config.yaml
num_hidden_layers: 8
hidden_size: 256
num_attention_heads: 4
num_key_value_heads: 4
head_dim: 64
intermediate_size: 768
vocab_size: 3020
hidden_act: "silu"
norm: "rmsnorm"
norm_place: "pre"
norm_eps: 1e-05
positions: "rope"
rope_theta: 10000.0
rope_fraction: 1.0
qk_norm: false
attn_scale: 0.125
bias: "none"
tie_word_embeddings: false
parallel_block: false
init: "uniform"
init_std_qkv: 0.0749
init_std_o: 0.0187
init_std_up: 0.0749
init_std_down: 0.0108
optimizer: "soap_variant"
learning_rate: 0.00357
beta1: 0.95
beta2: 0.98
weight_decay: 0.17
lr_head: 0.00598
warmup_steps: 200
schedule: "cos"
final_lr_fraction: 0.1
batch_tokens: [16384, 32768, 65536]
max_seq_len: 512
doc_mask: true
train_tokens: 110200000
max_steps: 2949
dataset: "wikipedia_en"
Each number is 500 + 50 x the weight over its row's rms, rounded and kept within 0 to 999. Layers, rows and columns count from 0. Numbers have three digits each. The size before them is the row's rms in percent of the matrix's.

# down: layer 2 MLP down (transposed), 768x256, rms 0.117, rows 240-419, columns 0-31
# up: layer 2 MLP up, 768x256, rms 0.129, rows 241-420, columns 0-31
down240 101:505511496398512419457459469469309463534597469396485447515489576477509511580581510556496541486515
up241 098:428504543499540574485447542462490554503519448573521466491499393535527504415463530591504503466527
down241 103:529489487446520612493518526443610483473568474565493480537485533410472455557476418447471484492543
up242 097:529472435491426514462449580512468443411495479487585466704480526542483520481541481491485462470516
down242 083:468403495507499459499612527455488514454491458560537453356515500432446460491456519567515527534466
up243 097:481450471481544543533411537504505386555495444461496449480499478491523432508483483458543477520554
down243 099:513527576549524481531489471474409567433392531514501537425510488437579516552565491569435479473500
up244 099:502513459463536461546501481467561479502485498443550597550453480474505476516443533443622531480467
down244 096:460517611603510415455508507513598478596479508456454560569485533414555444433553420484417543495516
up245 098:487454479453410522532461400480490487335560499503519539564378522457548538486541528551542517608421
down245 095:460549521462563479562572507414409510526558486457506508544494540520503543458515453507442595371545
up246 099:529472454495508546496481546418479491515402604446568550527484555409532444537506461509560513491493
down246 104:518502468531510473451566514435475502589479509526428538513480393508544586570497498531555468452523
up247 093:467602531459575503485468447537538464509475502468496476458597520614499561454542497506478517537437
down247 087:579498540497482528444552566474453496491453530454538476483406390463521446498545496458515616446522
up248 113:534520482582549630374518437525485500510509383544589486480370489489518473474528535446532563475503
down248 101:462581506473523484633422544472574504425442524516487589538542520549444499477548517462497471408615
up249 095:475401415519436534528577533412547535559468591508520476604498498559567529436456478447539556473487
down249 086:476388528500511488553479463581426495416595510508503476436572521529480498567439492546498506517516
up250 095:492492564446473497489501518513455442508455497482498450477526480481582525577532483543514330515512
down250 102:479442567560512452560456377438537566520582523495439519482458591526483420497513501574583509519420
up251 101:515473450498503531489485537390524481463467509534514493509507580493446522522460493482452422549484
down251 102:616592482478578538491426420541524497493437474632429531534447518570481504490508509544358536432466
up252 104:447469462445526515503513537577498535372438448457504502408568510366547406579537482469517355480531
down252 095:568431493612537480581432468441499405470513450440500483477469496612466550465396529542505427455537
up253 102:505477534497433567525549448592492435479453507582486471483537491498445505379471544477458510514399
down253 110:469479493458657549467544515461516509480477418407494519585525544476533457442507470599387500505373
up254 097:550509512570604579497451558431485443435475464509436470462426484531471546536487515547585544517415
down254 094:595442524490564499461568533544466489486400487521461525450465509457450486501479480479553497537518
up255 092:487521539405531526536472458572515531449569492542562546498478554419591511461507478629508516551446
down255 093:455485473481509509412428478464461525471504531448479605437509372538457501475534480515613515503500
up256 111:480483503410537495440395513469483473541512473525552525472480432509405537579493496472443461626549
down256 097:583492540540524496499440469510398428473534484575537453485500471498506502471516519553498462387532
up257 100:594521581536556542472494532502542567506410530526548496553490430446532463404353502480447485501467
down257 100:505375509526487467561517395428492446512414583511516560401534640598434506567525417524570573536482
up258 096:525545458526382496509576513515515535502469510511468426550514434538513620516523490576459491522416
down258 093:487435481474549506449557542541493501479521488506473523409438517552507413521484464431602482530553
up259 111:447534528417503438561493493490466573431495506500530570502513575492496508507499558501413488534532
down259 114:497503415561434397396515517494540486520458488504418599496538510443451578510472601523355467448445
up260 098:395401464531453595526400423468470489442526550497471556461464468489480507477551567607432539501386
down260 102:524427462507530522444396551571488479538425624433466490550477499601409462498440459520440584523511
up261 100:469503498567515519542520547549524520449470511524561463546527474523464467511521438468500483661450
down261 097:461448529502533599446492484451536514510546452535472543524546608620560534420405550460494532506458
up262 100:450485431417468525487378517506528421512496516524558389521528522499539532515493521480579508491522
down262 103:605475495479483513481445480521458436510483529505488492464503453506509460490576449472506564512528
up263 112:512425454620507552448523486563465493548474486505487527464408526551543407531503440514506527522482
down263 116:445523516445433467582502455471395523478463475496580426503483450544514527473521573399454544502504
up264 112:547518552546517529551608496524533552516498464550505400529481484497564405512466442531538536485439
down264 094:576489441501549494475397511446474516484595528533558527464454513477481542500447415469473511412586
up265 099:523539514517483475472492534513455511466384482495440542619539572507478446527507514436454526506493
down265 100:503503643406517495406479438624542524528516479529551529475575478531503526381482562590524509398510
up266 097:532485490486469506524534454486483479454480433456478426404498576519399426545581514434497420480538
down266 107:475433613434529498548590552560612537482404472547491465437532513552515544461519471557490490505602
up267 112:508464585623499578473511523508483548411530463499447538478461450503515465442528533497424496503437
down267 124:452545521539500568590521415548482493451561560458498531494512388531509468595555447500483514443453
up268 101:607564460518495545504493443554442548524426430474517571409584518490510588496442512416444369501475
down268 093:380437524479525495584437560540390518421505549555469470438481512486469541487513486589561579508532
up269 102:475477483466507514507450522470503481504588454479494572535494505465456533470638402457458436386383
down269 092:632505416516456463445544535603478456469489566512469399460556446487551405532441507576635413552463
up270 097:402513520457468459511439493549546452540519521519590382519527518471567458475534418505541483501467
down270 102:508654478516447518477461410480460478497435490470545455515512547493467478491533468536479516531517
up271 096:457521489546535533491514457485530514476543633630423609520503520464515438493508575494409493430448
down271 108:562388444419554495537473420526623547519476437466479500570495488581451425491544553383423435564563
up272 103:421507534445487453453587479494458566536528495488489645399582503542461524525421539497441384550526
down272 110:453456501470517480408487549427538472504513529459361540475550440468579463485549492430462583568491
up273 115:499589474488461432517476482544498479561468449537463474498509588542500495495513575455575474502497
down273 119:400464576526574601548538556557437550475496432481556347532469489522551523451534516512537535602512
up274 092:519557535505467532503477465468602534519514489507481454470500483542492547528557517467491572609478
down274 099:525504489474443556512427454445603533468428474460521561560499520579511486560415535562457540477484
up275 101:506505602494544545507422488463504488492488436487425444592469591479490530475548479431452563485464
down275 098:490607465509494443538517480508515514519452433546485499478470493508467534506470492636555348414551
up276 108:546470555601375558521548442564502480513404467499382509500605497557473583505556518431445436555587
down276 109:410449499468551549494439442510486461575486490457541484571495527531548506493564510541534531559580
up277 096:520440562476412412545564468484533412578502613512525591473592565511506466493530507385503522511541
down277 100:502483506519471479514547461400606560474487533495497538402485496438557538429488402540515587455486
up278 101:468553435485508375460388500518502591465509443442440550460501484642483505481572521467504507455557
down278 104:417458428544511482445436516485580534498475440526540456532469559503537533557510451504474487557462
up279 093:539556527456484579560456560532549490388499510524563439498406541511529505490535431438471520509469
down279 098:565489493507510496489513608498594555568484526457405534524597544542507527522452538434457514518510
up280 106:523499465539504520456514350504574432518489431556545464546477510478465506507525496539495476513519
down280 097:532484565559399527490475547481506563507635527479433546360479510477439478527499463523510481514456
up281 107:563434452427500487537461388491551539409459564403504516532431547467410484627547485573464434561543
down281 092:472487568544568497555554519447475506582574526663564510482510522423430463532459484535491522512559
up282 089:459503493515478516429435475449576569436359572612456545502495437520527560528509541498491514463569
down282 092:534483446499564521515500527486418415526437542506548463485522543535450514458550478510553483528491
up283 096:552521489412468560494435454561526439550484556452583456519507524516566622441516501532480448487447
down283 102:428509504539588476512463458483423465565556526431432430485454430514522487469616565469565503460503
up284 102:497475493455533626514446459464437551462460461548441526506442405510481531526481578589464487516538
down284 098:540557458539629463471475547530595462561519526479479491473506546458522567427526511538461557546400
up285 102:526464527464498496462536579484459442574440521482491459529564516553551490445484524481491514512427
down285 090:530429481544551480512396478554442517519475442539333490478634475463491499511474461526532465528489
up286 103:508370515520540517443461477483500530448462502666520426505524463480561449542466566464484490531457
down286 095:468561459550488607444455461499450488409592473508587643511400484504476514494483478585448520486495
up287 093:522387532550427503522492443584542446394423498550474525510525485461499481430550589573541500435558
down287 090:525591437415470480539539478465428497495557464483534395459476567425552450511526535464608500486520
up288 093:443607552542530501445547426524518418496540542510492467375512380607490446527537474494452521460450
down288 101:520502463458526498575475497513519430484486497588504615482434503528458502636467535493344532478570
up289 103:421588436490587517490450485519530463532488447473479466506614518549535471458520519569511354495506
down289 116:538568460490394523457481496493521388540490457468441549588534452498436462466591484553599445504531
up290 103:518517492495460467536498378510472404453408544356488385536525516486466437638451584535536530516536
down290 105:490396508454513480419451507498506532464513503416569567565484471457464554460590542482493494546502
up291 088:449417437455532536548468428462492375581501429584416478527517510450568549528374455516458548448465
down291 097:587442492508581556504507493548572460477558428540561462472533519500538522495492567529457547451488
up292 097:545508464480518484516458497517534518557576462537419575371599505542478440534449431500404546538454
down292 105:492537492472570539398494470568533467546503464524457422518560507534518473471479501597445558507482
up293 098:537557507527539381530512440491567490472427638531457529542533581470489487540395476495516489578478
down293 105:514461532531538464527560502492535513449520475406535505499492476446417545471534570508475531528478
up294 096:378519498505476520473410507558533514442529529481491570527463465457622476531522537449415468496459
down294 100:548481452539574472412432485489514473563466554498554429462561482471439466466533341532562532562411
up295 106:511455414492469454486448466613492477493419433518505481490479448598573480492568496497521499568474
down295 101:403478562486461478462470495401470546449499503549559487529541466479475552505479482546459505547593
up296 100:535573519529552474528516446608480501540428563502500560521495519513449536497540433443505460635426
down296 108:417550601518481454505500462498502487528515482475558527485439490554493522538602507511530509553497
up297 104:530519457468475544481490560574545492584525520455439453520516446385466533554549441540517462553451
down297 106:582507497433480496526449533571602562521538547512487385561533470481462496455489487450476460418501
up298 101:403524476519391535464481490498454536479507511477524526494588505339483460486593437514495519464578
down298 100:510489483512489482513527497469530526538580461503445539497509473495487477543457477456499536432490
up299 093:475451530536486460532476609438609546500567494564526508467489585473567457507483442483379459528531
down299 108:518474501468464549386420593524564563529534485449470490501477444478553525453528422506460538557526
up300 102:501469545473475457568435556486513589574589478484455468422439401561509476494443457438472585498418
down300 092:610525501465499575438478489483481562509498474543573516513442607413482478495438430664514530503568
up301 112:469519537441433560528578482394541470550402505457496420572499511533536520382591444469490585477415
down301 108:515512538498474513541489563543446510490521531551524429424541531457586402450547499458415444536415
up302 101:560495509496476541459542536511545435508452485443558638415543517549426567500520508471623424413423
down302 094:542572523482518477495421455458416487491598501421561479490469511492373482440461552541521512433530
up303 106:573510477536561459555452516552544430471441442530474489461480529470439518487426548530605530508438
down303 105:463559554520563506489465522474512571395521570500476520521492512486460497452544577441540481526430
up304 112:517499570482466494551539456390499499514521475501390536383486510532452456567495452522404452546494
down304 102:367480455502556539528606465482464510506536578485539404516523532571464506488448484511487498422478
up305 106:494517541466550514547515464460541528485517554517490527534564468488544395502615545490612484470356
down305 106:519597570607557527498577469471629498514548502512512556516561491489523538457434443565502548519451
up306 097:645610480533454528525487481476484508428514406425500427441343565549549490516492543543459556464499
down306 100:524431404465488631395480483535469551493508574547562555546541577570525515521442497423527518512471
up307 098:542507489521599533545522610512455622450459441455561498453499500533568444438541574499422529483454
down307 099:418478494464522460558512522466638433466449504500498445532479522416425500526621546480524488498502
up308 098:636515442528555496453459597502455450483522467573472574475456541461504487500513435518517492572509
down308 107:428448592500434520440505482524631517454509501498456567455565506573461503563441504539548574594434
up309 091:465498552526440490470461436462503447426478539440540489489467459405502519577507477450471492428452
down309 098:508467525466507557492349480506509513442605517450411496500458631502426585536528470466512565501592
up310 096:459586443484506483463512508527460553431670464455486461522443471474511436484438568509491440552524
down310 107:540463455547522494500495441526516480499483450536450483554594488413464480451474490521485531500431
up311 106:382495493557474483471448585512463448459608463480514486499497526466539466487489483535501489509531
down311 102:519504494587533438555494577545470444500456538529387474493542363521533549486472479587505510541563
up312 105:534526523438480517369482457505532604423493483450507498587397464449505544464570585498531533492558
down312 102:579481491429447480509421476541546615399530501470483531469472478543515490425480518462504508408392
up313 098:493546446496514500496546441463513436425456487541445531628466516462516473467479516521559512617476
down313 101:527608447530443443527438555407426487554575521449541497436569468425439413491520465648481542461494
up314 121:556409476519580487382462475418443424517501565524469467447521462419526519467584503530556378493450
down314 107:529564529504503462550436497531539485589540525445571474550456439488429491490555466435338596541514
up315 095:414500574572567473564563498502502521567501488636499445483510523466428505489543541510559582464480
down315 105:491596585513481508430528538446510541514439454563550470580519518538539492502462516464526361534441
up316 090:368484507575457595467416464545497446561564633458534523466588529452499593433477553478470599530508
down316 097:480522559518483543457514428482497420490540527528494548537482498569472426457437442484415523508459
up317 104:514522492430506451481446500492517492446580538515487443530516523518551491512519491457397564473497
down317 103:556487450539564510595509471459421590520509375506453538527486497538543452491382513521524589574463
up318 102:449543494478547574534585439450492546419567492538408473491580568518479526544549483377523546533535
down318 094:516513524438469500445399454579462423529521456506576456461534512493441473522433499488472401468484
up319 101:485518661627567467515451447484552651584487504535558445451434579494541496549505484410467521458453
down319 096:569511482545484453607434503444543421492581405575526453377551504471472453607543608526471518552606
up320 109:440564470477540531512522567475602525481461480505475583588528568496460453466460566363498428490478
down320 103:522449525525472522497454524504477543642498467466479538668398520538472509427476509488546530547462
up321 103:481603584581518548591547388499453459539525490418500496463420576485419521494490544496543519576568
down321 100:530519570484521542488464530594423470426518574442496500475487360534467556445522560519469530529421
up322 095:549484475565563526436407609555499467493508482384462456575533522477498407491541570510510551593484
down322 100:490457458496451445491464486462511486514451549512520382477479613523486472547591521447502404471552
up323 098:585380466534517443461450513608526520461482417554486504549531539641496540533538493491458485557426
down323 096:480543477395412451472550492534549493439508475496407451442481497467499485521396599470458590525509
up324 094:453455561572540442418539537467583507545523478598552489473425432435477488504433512561459508477502
down324 101:480396469445528516563441502549555502544507469443491537519473524546486568367484456503499558585522
up325 089:586551579482557507417533515504481414493603433511500420516491525499491442537534480489522490586440
down325 086:526567510493417580542530492581523553425475488549528480510492592464451494478485498540473493508615
up326 101:508560550503535458439530484488474496521479477605501573462562462592497542391439515448530543541520
down326 104:485521462553600558538520580521524532418543525524470542524468492476487641561535417510393538385558
up327 094:547588451458531513477552532554549467532483515426429520525504487452506484557437560526502510523500
down327 095:515505468473466509561527507492495537449443456500514532545544513432542595426477422585538519455510
up328 108:427480449440512527522513500485495519473474469477443445506488479462486434598525535456499452445468
down328 111:394426507472507531452524470411456498514561498459535511498416488510513560484472569508384476445495
up329 103:505492490431521485536466541430504523472527468404540521494403569478469514502480538455572488490554
down329 099:476471543549590498470505470466483445482490510555527470595482417497458508529393448488525468474469
up330 111:456518523457515491552508510570448483563547500480517485480470494528475452516515516484492495436554
down330 113:395535499550473505506528449510493508505548536541347496560378510477493593461499540436495472572593
up331 114:606538370419557468568508477613431557503464506500542482510425492468531484565488518520520579430523
down331 101:613500540549545506575546425538523431498483573474506486497426596512510467523531411446422484487431
up332 108:485552522445534462448527456446580552562477541441520553579388514549598529509578446544503495491566
down332 108:480482529526417489497503522537556464466491364621475597463578481526469408467576531472418524533501
up333 091:527425527552434558580478464425616471516526461443424537487505493548477507476535542338480470493461
down333 095:520469530487457510542446366535491510470447546540588466465548472430511509555434469562444513502463
up334 101:545520575537513495534513463520461570478474422442574601497490462466537556516496525536525490528432
down334 093:586509491399582526603494517626486514555555520456538445407527432513471477448493425446506531453514
up335 097:583475441440501434495521462431545495474467494513467440382482573490519499485494428555438382507413
down335 103:480527549522530597448507549516489517521399426508568516439569542500422536564579488447438555536483
up336 105:595448486460504460418392540538499506551548526554528551512558538463606444507472564496527495567420
down336 100:581495442471541485386514364587449550473506454506586454485495540515521472514486468419531549441537
up337 093:536472617471552501499558462438527566483494507603495545448524564576427523489514504489520552533513
down337 099:507496517488506444416431590518552532449420480446596519643526515372467485511512458489519583561610
up338 095:500468477570486488461433530374514470544484511571514448529550486515485565598509459501496490524493
down338 112:527491434490411574591517517486567481477583461537516485490510501407493541539498442526583474501483
up339 100:510545426441583417564521558588528468505424493473556459516425484431529506531485483463416509506515
down339 107:410481521402465550507432452518501569575528484446537473571514531483424485441396464364468542473433
up340 110:537569511375529448433503515519547484516478491508500485491467534570545520614521518523483473444501
down340 106:384471497507508487523541475546490455485491564471486579539449460564528521482447581529415498497486
up341 094:532492486434510577537517539492580469471448406556485526502440484524536508535520583548610462500516
down341 092:532479421555524566490452560410426540473598571495471548445590472484482502562497490555404586505488
up342 092:505492518478521395511457540496434347453472495487515539401562555419579511478489538562451501538446
down342 098:435513453487649603523516490526514524432564488453404471501481440562508478500368493586509536516557
up343 083:479531509470390502488582441535548346499580524501475453502469537474460621499454420543441500494454
down343 097:507548515473394496489509559488561500539418441582502473569469504568534477527507525527455506536537
up344 099:581487506572416449388447454422459476468491488448470503458464546504517516474476531410628427511501
down344 098:514589383526601628621495467511485561486463415537499532526502436544501472508513572538421574390482
up345 096:532536500457581421461435420515500484519522509469451422352512591441513526625519480551480403564435
down345 097:369563459507554528486438559567461493547548550536568505507442502445498460407560508537488501442511
up346 091:494370519446561490512414527534497475534365534631474521466527495572526520518426529548515481355525
down346 082:481538454522481533516382484572506543552560452390488517471498467518487518526545455478513532578565
up347 086:471443554570523508466546462503490458587481453412622487492549472538436587460524492542538467502421
down347 098:467485474448430508432463535547389535525464550539559546510573438458581523616504479444538485492413
up348 100:489507519550484447509496483473461536495483475472548484474542562520564525526473482430458482502478
down348 100:542540522438468521421450453512519514523421453549445441573430414516504522594614466528495539456453
up349 104:481412542412520571435426468585436485477537467535526513518522487417404444448453616575521452511482
down349 102:507452526528433468527530534505550537569459507542569566425495502469444429447523525445564499476460
up350 097:478489433498421514433427582474597493552472421461474508467439491515445428487535445468509475497524
down350 097:499464595480521510496460547498515438440469555456481617576551532503538574539508512541521503512501
up351 101:466468446458561472416554460518550459561441465447428465516629420384501468511519509534530525530548
down351 102:456461533516475501486429512556496490452484474481506537538521541475588487521522417482420457400522
up352 116:498424503612566454562477522523529495367429530495454526542582599487489515469453547564501525529492
down352 116:441540529546468541470483576466477424476534488447491583498550570584541522583466583544510530429464
up353 104:419572473541504513478492544556432522542458423473586515552471545455505483508515471514469458511568
down353 115:492544548459385505434437566524554474501508449417504590585569433572484500549554497404503453533606
up354 097:492450454504557514515468550522527523507468379603448478452475454527450512528424495531493523489546
down354 097:515502506496456479486519502462488593490473543504478573522516520518589504477472501535510470455475
up355 102:557522520425612451519468537383572525572517429464512454491450474521480477507557503499494442509435
down355 104:438519544488516452555482494516499519471457576562544477466473482486507498489400524518492490474538
up356 094:487478534567430523524452554495509563465451423546408609521573532532541526414461543428571411452434
down356 091:468520412454522522691499435539469512521533541605532468517495596434522387510465499380484598471523
up357 106:508448487483541498537453541484519504433418478465440465451456412525445476493516425521584478405643
down357 111:436509462480493488470491513552475430435551446523496475448419457490485463537459516529460570464472
up358 092:515441519508552469462539648519540546463514528505570579461495473529481523531511514559515510489396
down358 100:489570500575546428586469492528426420612526480403531411555521552489507475505536515528523532434474
up359 096:428437417469494527489489548526520481439508556439482550358507425500451445585409439496506491480387
down359 104:491604452544452510558504502467507547512465491415501436518471454466556476425575605529604505502632
up360 108:589397443463514447528472470474556391472495476497585459518531428399497492517435494505526448449433
down360 113:506513501527614507529565524468556443426459421554519580500484453476583416474539551572527416432537
up361 100:523532483496452566403540411533533481497520431469545528433456538568577618457486494516535510526478
down361 105:512554464481499474513452484523436440531501502496470544504497488479482550512535448516553448565520
up362 116:501485529392580497510544407443514480546488489478532567560535524537492493506509394482437516490495
down362 111:553489552535497514433571505493583478490550499493486593494510458564496548501528455451542467540480
up363 099:487472500494530511508497462519524478541494460564502463493491533523480498443371484487548499471514
down363 092:475410469413566519552470511513412600436435528488496545461492523516516601489531557622502544488599
up364 106:461433501510567448455479441434478503432486502521560423539434527507479546450449426443527485423373
down364 104:537494496522489433497474424486471572605516575449370493500601476504440525562525554495499550399595
up365 098:440478462477548533477516638490523519471502456504523432573497476559511560554426479555505574540535
down365 101:551475538497446530554524495556528452469526363571468587452422514505502581491471504495447476498491
up366 111:406464481481498511504463510606637448500451439459547460518448524488432492455479490480536462520422
down366 105:532506530421478471548534473474488400450568434517449486470553437573515536545502544579500497469569
up367 099:484516518505463501527490482545544541433569433508454539455431463589508488576517509473478520476565
down367 091:492541514598530476477565453513482490465501585441554580516571491412514513513443506536484574562506
up368 099:472438589605528553457523584529509467471533472477535455507448484476622427533545472483462651510414
down368 102:455480500486475512535516487587542481505462471463514495521461524525442502489415482575504579543512
up369 089:524438579573525471572416495533519511499401505532425518459534639443477455511545466642580475514513
down369 106:480555541434469514491471560519550540489435510531540459393509463454509598493499484489389477489567
up370 096:436515554507418485475415544465471502451531526449644497518564501484550463455485510502579307500525
down370 099:437483489491484500453547566431596426496536507543479497567574511543627593351449429489533498464592
up371 108:501442455478564512646535527531511505616470523434695574559498498542511523515518559420568504435452
down371 107:431375505457495491505544395480443446496485591386501470392460483522405590471468578516515383478483
up372 099:544489498524547583483445458458487501469495421648463618497472600521410513510529466533513544543543
down372 091:545554501553617472498436522443492602541566425411448438545486486471538554502483525546470424435515
up373 094:418529563484529511486419572476486494467415565495506621545452499500546533582552499499548541473502
down373 096:509438572470401470481575400428473527544489478493375586412379521547481453512522470465465506481550
up374 107:566454494560534478490450490534466511480487504459487489447462476520442494578537445541509540531507
down374 103:494491526568475527516511556494415475528522556449519521483483473487534553476554667525613484481466
up375 098:453560511508464446464499512514521499493536501440618430562546480434506472487418497539513315511497
down375 097:535504559485452470408476495555433479468490527558423484483552618511429522423531543502352485564505
up376 088:478490527479586519491547400561465507403499540532508393505473471502420500491495475493508514465476
down376 096:411565474529448423435443512530527478554598613523483446555566487502412431451433454458548400512532
up377 100:494533471535459499539527488459537566495521445496514499515483543507556481563493432566458389554545
down377 099:510567526427511485499476543538562449549473518550472508557511591510511410450460505445498484521515
up378 105:483507500521493572568583445468449463531528435465512567439384594538590437495512452391465526567507
down378 109:500448556436507423491585525496496524546481466420570554524542478526447432477490374521400532509569
up379 094:417521502525512504517519555565509484513516499561547506540547478584557525528454454532450434460611
down379 105:475552461531462529483566460469575587535517525513535429500530426587476505455450442467471545506434
up380 118:464547524471529561483579459455579517444445437473556567565501399528495610525476471532438447432516
down380 102:491594516445493533548473504519403510518519575501519570502471486437508537555467532541525428545549
up381 095:523539555478505431490436465431529482486503531516432528545570545477545507571475468511492533496491
down381 097:471493477437509552472488500500485507444544548462568421456420575557557497387516395517480466583482
up382 098:534457500522610453469510456515526486557444517491441567509459403579552420524584455476508459493440
down382 100:444519483456562579485479502546491546532519499618555508555378541577506483578439617579539537493371
up383 099:474515514459464452569480495482537542589552575561479530500495540452525476468499492568548502538480
down383 109:460452431418474542524536490449543562469484536500544457499486573501529444510444547483469556596480
up384 103:457457409532390411503502524526634547400381485466432539553493486500598449440523574484482529484492
down384 096:565522447501509487489522493508528472545541496470542519525545524435518447487452596541467511401516
up385 101:445546434445473481598511588436525528642628445514518493525464449459533369551432564494494576474535
down385 110:533452526506468443503498502627573425530478468444516512498539540501509468472512513406539520563539
up386 102:400465519443460557509601509522525587507453526487519470419517465557541485526434474509428458528412
down386 104:483544502524506449553525470411553476554573448520506469514485608434484460477510536511519557462507
up387 102:544526514475509421524527509466467447507448481425567431460522524442519511409545506488539468410488
down387 095:517494479504512554461589380394500514512459531595509554448435549515473552582483535557399475568553
up388 095:526505518483503497531407507492567498482510512510512516560581415465558501459484467488515503556442
down388 100:448457427466556472511438530490538491426488470469553537493553437449528533500475459513485514578439
up389 091:481453547457472505499569425478439535527459505469491463541540550390483490458496524537445457470509
down389 103:487489459505530537434548473443579596469529473485569445507551538520457447493481453575547456521459
up390 091:476442507427532567503572510551432424498406535455474567366459350550400436454520455517472503554545
down390 094:483570517491501563479535542491537645549513562463620539441464621429517546491458426544530457542511
up391 100:519528569495444419461500402493568454519499617459526375541441501530583515564467497397526466550479
down391 107:459518541501543428529477486421507470507603543508591483598572451438479467457595477450543510493449
up392 104:542552461446493556466535580396473508421489511461401388490465498493530463459542423488532533504491
down392 094:410499588484534532542583554584547481458580481545516487510525495357428541552471475491500563520444
up393 111:491428496490516490480527580458549468555487493479527435410472505554465535506523565499528505525468
down393 109:451450562478495514424476565405615419581521442433513464515492509450494470498504507481537463459448
up394 100:461537497588428437486572466499487488488541542511450484521457510520525560556432522458450509483524
down394 108:509473375569481462574494505378424490528464556513551509565482493519534462489481460409405505460484
up395 103:476587486425523555505541482507544499428442442487512472575528492623510530560603535447450446545518
down395 099:516562454514509515511513449502457554481519463464516518468509479505443493504476494490468541432558
up396 103:499495531528514463414510508505515455493510564520523524502515520535451572496530437514385570533545
down396 095:642471493495522495522482560487513529521566496459589506567417534523510456568543415608562574517516
up397 108:529505561422594503504452540489570457457460457458476488510516544490520510592479565468532417497483
down397 103:490495433445486418524481563444501487481513542533468406512469424444525528454476543500463525477529
up398 102:477504485523508535458628592538500487493481469440536542528510485567474499492477556503519467516450
down398 097:533468526606568496447520512446404553510489448483512537521487446547469602504471440484505436478478
up399 100:569519521441431488482517490467408399564549574602587476487393529456465506581492649534628513509445
down399 104:476556507502481500612421462577460569399479617565520471430617454507416427549593520489580476436491
up400 100:496432516593488478529477482576440506488388482414546444515493527517523550570533503443436573553531
down400 098:550556539539458541496497458487463535486532429514487509551519522492494469504464568541479574519396
up401 101:402506525480540487564547485452536491539522372516575506472551503434443523430529544506525490488549
down401 104:553459589536455449545470458482516528539480539432538499437459444525538401540428582570575533600490
up402 102:425475475455502550485520530476572493457541549517469480492578540456510502530499408521468496547519
down402 109:542455473467484441519525499462610522489546477496525473404536571504442536488531559484478508483554
up403 102:496582535476472507445483531521488562516516499443452500512516432546521458454519408554577468498454
down403 105:475434468515452521518558486479551549495563486581585541432504474405452541462494388542584511496497
up404 110:524482509543497499435452567548567528472516490532486657469547480513606555443535590475511454511494
down404 094:546503488470424536538490482603418529522565520503538490528499497443489519520573544478437532543575
up405 087:535464511514608396557574490511462560400437400494483505466416542535514545412473503470371479559482
down405 092:521538479526541512547518533475502445549531506535423501559531464545473537529580499489522552551548
up406 097:591497491522525669507561575513526502546503523492466518462523496435507463592546615489452493510496
down406 099:456516558523452528518529495500577549480497479563507471517596397544623524463466503544577388575426
up407 102:619550542590506509436502453416512479493414428448471485419534467598463457480479530496541587527491
down407 094:446484491478497527488449476492441536540590548507445445477530590566518599580506507512468431423376
up408 101:518527563544547473490422509487551511616483510517513437597429489542537517552512528490470506523558
down408 096:469526581563515539561475463522428536471504493551485484561490489511511490473446656434479562537595
up409 097:560485558505496492434376490542515551584484539582515544495515503574429421550596558591404490423572
down409 087:556499383412550524587552469515497466509514440473550438521505540403505515575442475448485511505474
up410 105:465541479422467535482532457568508410459453478655441534502507480492447484509489467479444455497495
down410 104:461547451580554516513499501569532519499493491499503571522530400476537479512484555431488535559613
up411 104:536421524551484523486543450520496386488530471546490519481560492496526467418459498512552494524448
down411 107:442492423561506568491521479547545479444498546450545465563549482473546569568519431463503569521569
up412 098:481519632488512406448429470493533492499509537547489530466433448487519573500497488417542414493420
down412 103:538557504460584449465527557491563521526415553594507599497529429487364477547500493332526456391464
up413 109:590612487490491494533566463532483479435479525494547491580512516476569515485505555468495553461451
down413 091:474363485502502449517436445570533522514507528528511504526430453467447436488525404509540497470515
up414 095:381577523439477555469565475527523517476525471574370579527609529425467492500467523541544538427497
down414 098:543544460483410484500526536533409561600492528522504550466413431446516524467455563455509554505464
up415 109:529469469573477486541468516512493482554596448489450488467485480494458475398420494604489612502429
down415 090:607579539431470525531494449512550452465413471500563506525577440496507437456466490482574450386554
up416 092:526491539497565529521510598551505507475521536527543477394391495536621480527468581474469584535584
down416 094:445581363454565453452529385541534457531385457474488549578523494539469478480494460612468417426525
up417 107:438512412468483543567493573506441564464517499494531499576466491541491491515529431494473461428533
down417 098:458470476536581391426513596529445476529548478544498483547474422542535492474509471601504509440432
up418 101:539465460482482494465564503572483501495483395538540409393500535600531499534550608480510543455563
down418 093:514520455515528448495564541555564448515548460481482471524437577411593483572509495586449414476457
up419 098:503447511532465443563557491457406501482533511526497567462610497387425544496501539526505541542477
down419 103:584574538534507537606557435499483549505515537540405369547464492570551472494431518391537531503590
up420 102:523526452504471539492451608479513431569580508509542572384531436606467531459555566530536566518535